Each number is 128 + 32 x the weight over its row's rms, rounded and kept within 0 to 255. Layers, rows and columns count from 0. The size above them is the row's rms in percent of the matrix's.

# layer 13 MLP up, 704x256, rms 0.0588, rows 22-32, columns 0-127
size [105 101 102 110  96  97  99 100 100 100  99]
[[ 75  92 164 178 173 109 133 146 104 152  91 103 152 129 132 124 179 175 135 103 136 117 130  81  94 170 140 121  99 178 167 121 135 134  78 111 156 122 110  87 112 148 126  87  93 110 134 202 157  75 129 152  92 135 102 120 123 182 130 161 161 102 112 181  92 121 127 134 143  85  76 194  73 110 139 159 129 101  94 164 135 160 114 136 145 114 101 125 135 150 171 141  95  82 157 149 154  97 104 108 136 160 148 180 150 173 142 126 128 167 139 151 151 114 124 111 205 126 116 137 107 154  84 163  82 160 117 131]
 [167 119 163 144  79 149 106 116 140 102  93 121 147 156 132 160 154 143 199 102 118 177 150 143 142 131 124 139  45 144 100 119 135 104 146  88 190 130  96  92  69 120 153 140 100 140 143 152  91 127 140 114 121  96 168 117 131 113 129 158  75 131 112 179 110  95  96 143 110 109 155 122 153 106 151 188 149 130 124 130 173  60 142 132 137 143  97 165 165 120 151 180 128 101 137 109 152 157  81 130 118  97 143 125 140 146  88 137 113  42 147 162 114 147 147  51 135  63 154  94  93  64  73  96  94 147 105  89]
 [135 115 156 169  90 204 112 129 168 108  98 125 103  76 122  91  79 116 157  66 171 158  78 117 109 181 155 148  80 103 132  84 179 147  94 123 128 108 139  96 167 146 114 149 140 113  87 169 131 117  92  75 111  92 116 159 146 186 160 135 130  98 110 126 109 139 120  65 146  50 174 134  94  98 132 179 150 122 141 157 118 180 103 193 138 146 190 117 112 149 145 115 117 172 111 108 124 152 132 142 105 129 122  94 152  94 153 166  67 162 131 115 202 172 178  98 108  59 100 151 133 163 108 120 164 113 146 105]
 [124 147 150  90 136 157 183 134 112  41 131 126 139 126 102 153 124 134  64 104 157 158 150 194  92  99  95 102 123 139 147 142 125 176 190 148 132 138 121 163 117  92 143 194 156 109  82 132 163 136 192 136 105 190 126 171 122 123 104 133 178 182 173 161 118 129 155 185 103 159 139 145 140 129 139  83 149 137  91  75  96 150 149 132  95 130 118 136 140 127 139 132 141 155  83 184 116 102 111 118 127 131 128 124 142 155 122 168  94 125 138  80 118 100  95  97 145  93 149 106 101 152  68  96 107 100 119  93]
 [167 144 128 124  83 137  81 150  86 136 138 133 139 111 139 121 119  74 102 120 114 137 128 163 116 109  96 154 104 120 134 197 132 149 137 106  78 139 146 178 115 161 151  77 112 126 114  65  67  76 142 166  66  93  91 186 146 124 146 125 175 113 107 115 151 131 125 150 119 120 115 146 156 137 150 109 123 139 103 140 128 153 119  96 124 175 119 154  51 205 113  71 141 106 114 148 129 151 173 156  80 163 133 107  72 110 117 116  95 110  98 167 126 163  93 137  81 100 157 109 110 122 126 173  91 113 159 161]
 [134 131 132 159  83 139 134 104 163 113 142 121 127 155 115 166 174 113 126 178  87 149 146  60  73 139 112  79 185 118 171 137 122 117 149 106 164 176  96 146 123 146 167 127  94  95 166 146 153  98 121  76 112  95 130 124 157  99 129 110 125 104 176  79 143 165 159 137 127 185 121 104 158  64 174 133  88 111 155 121 137 149 120 125 101 171 142 179 138 102 111 108 133  95 123 160 106 128 165 144 138 144 116 198 199  83 174  84 140 193  96 109 100 148  97 187  94 119  99 130  81 164 114 140  92  96 139 134]
 [ 95  99 134 146  92 146 137 154 118 150 163 107 180 110  98 160 123 108 118  82 184 129  95 143  72 157 166 138 139  96 138  91  93  74 146  87  66 104 112 146 204 156 148  66 106 136 143 145 109  97 136 114 158 159 165 102  95 121 135  76 128 115  87 140 187 146 146 190 135 121 124 109 132 108  88 109 129  67 146 142 154 139 133  64 120 184 107 121 163 127  94 104 104 198 127 138 171 115 110 200  91 148  98 142 169 121 155 124  91 103  84 111 140  86 129 162 140  94  80 148 171 132 167 168 154 170 166 122]
 [170  95 161 108 182 101 118 158 191 146  99 184 154  61  83 164 120 141 129 136  77 141 147 154 154 168 121 145  98 145 118  65  91 130 120  70 140  82  81 134 109 127 113  86 136 142  87 145 193 124 114 105 167  80 113 152 102 185 148 119 108 108 119 114 139 126 140 134 175 152 148 132  70 139 122 176  95 169  94 114 163 135  96 102 152 167 119 161 148 160 153 139 176 137 138 131 103 115 111 135 174 162 160 144 144  91 108 121  56  90 109 137  90  98 162 160 133 154 110 153 134 127 122 135  94 112 163 173]
 [ 68 128 137 124  78 124 113 113 136 100 157 128 119 114  94 156 169  97 152 187 123 110 134 114 118 175 144 146 207 145 144  86 125  82  92 179  93 108 127 128 123  97 170 130 116 116  68 128  54  81 171  55 174 161 122 109 144 128  66 153 171 120 149 107 200  92 123  51 111 128 161  97 110 142 151 173 125 174  51 108  92 116 174 154 153  68 103 145 178 137 106 112 160 107 122 185  63 167 119 127 122 139 136 142 165 130 164 128 154 166 156 107 132 160 147 176 122 142 133 118 180  98 160 135 125  89 166 141]
 [166 156  91 141  95  73 170 152  34 145 131 129 133 148 121  93 128 141 181  72 203 153 149 171 169  82 131 115  88 183  89 171 110 117 147 155  65 119  89 137 148 106 182 123 161  96 120 113 154 109 122  84 129 107 160 223  96 154 156 127 178 106 139  69 168 102  90 141 157 149 136 151  95 124  95 118 160 164 156  95 129  82 164 149  92 143 135 175 133 135 115 174  84  90 120 151 136 142 103  99 146 150 160 137  93 167 126 107 113 119 135 114  90  70  69 137 148 109 174 112 107 114 108 124 124 173 116 182]
 [ 77 115 155 119 159 119 140 208 124 101 144 114 132 198  68 110  90  90 151 147 116 122 118 146  70 137  69 176 138 133 156  94 113 119 138 151 146 131  99 128  99 121 133  50  96 116 151 142 142 115 131 162 126 174  93 170 121 145 115 122 101 148 169 108 164 130 142 155 113 130 110  92 106 119 104 154 129  83 104 112 146 148 101 132 195 148 147 215 162 165 146  99 108 106 143 149  51 126 142 132  73 165 173 117 137 146 144 157 112  98 139  69 165  73  78 117  69 117 139  83 151 121  99  90  97 170 163 140]]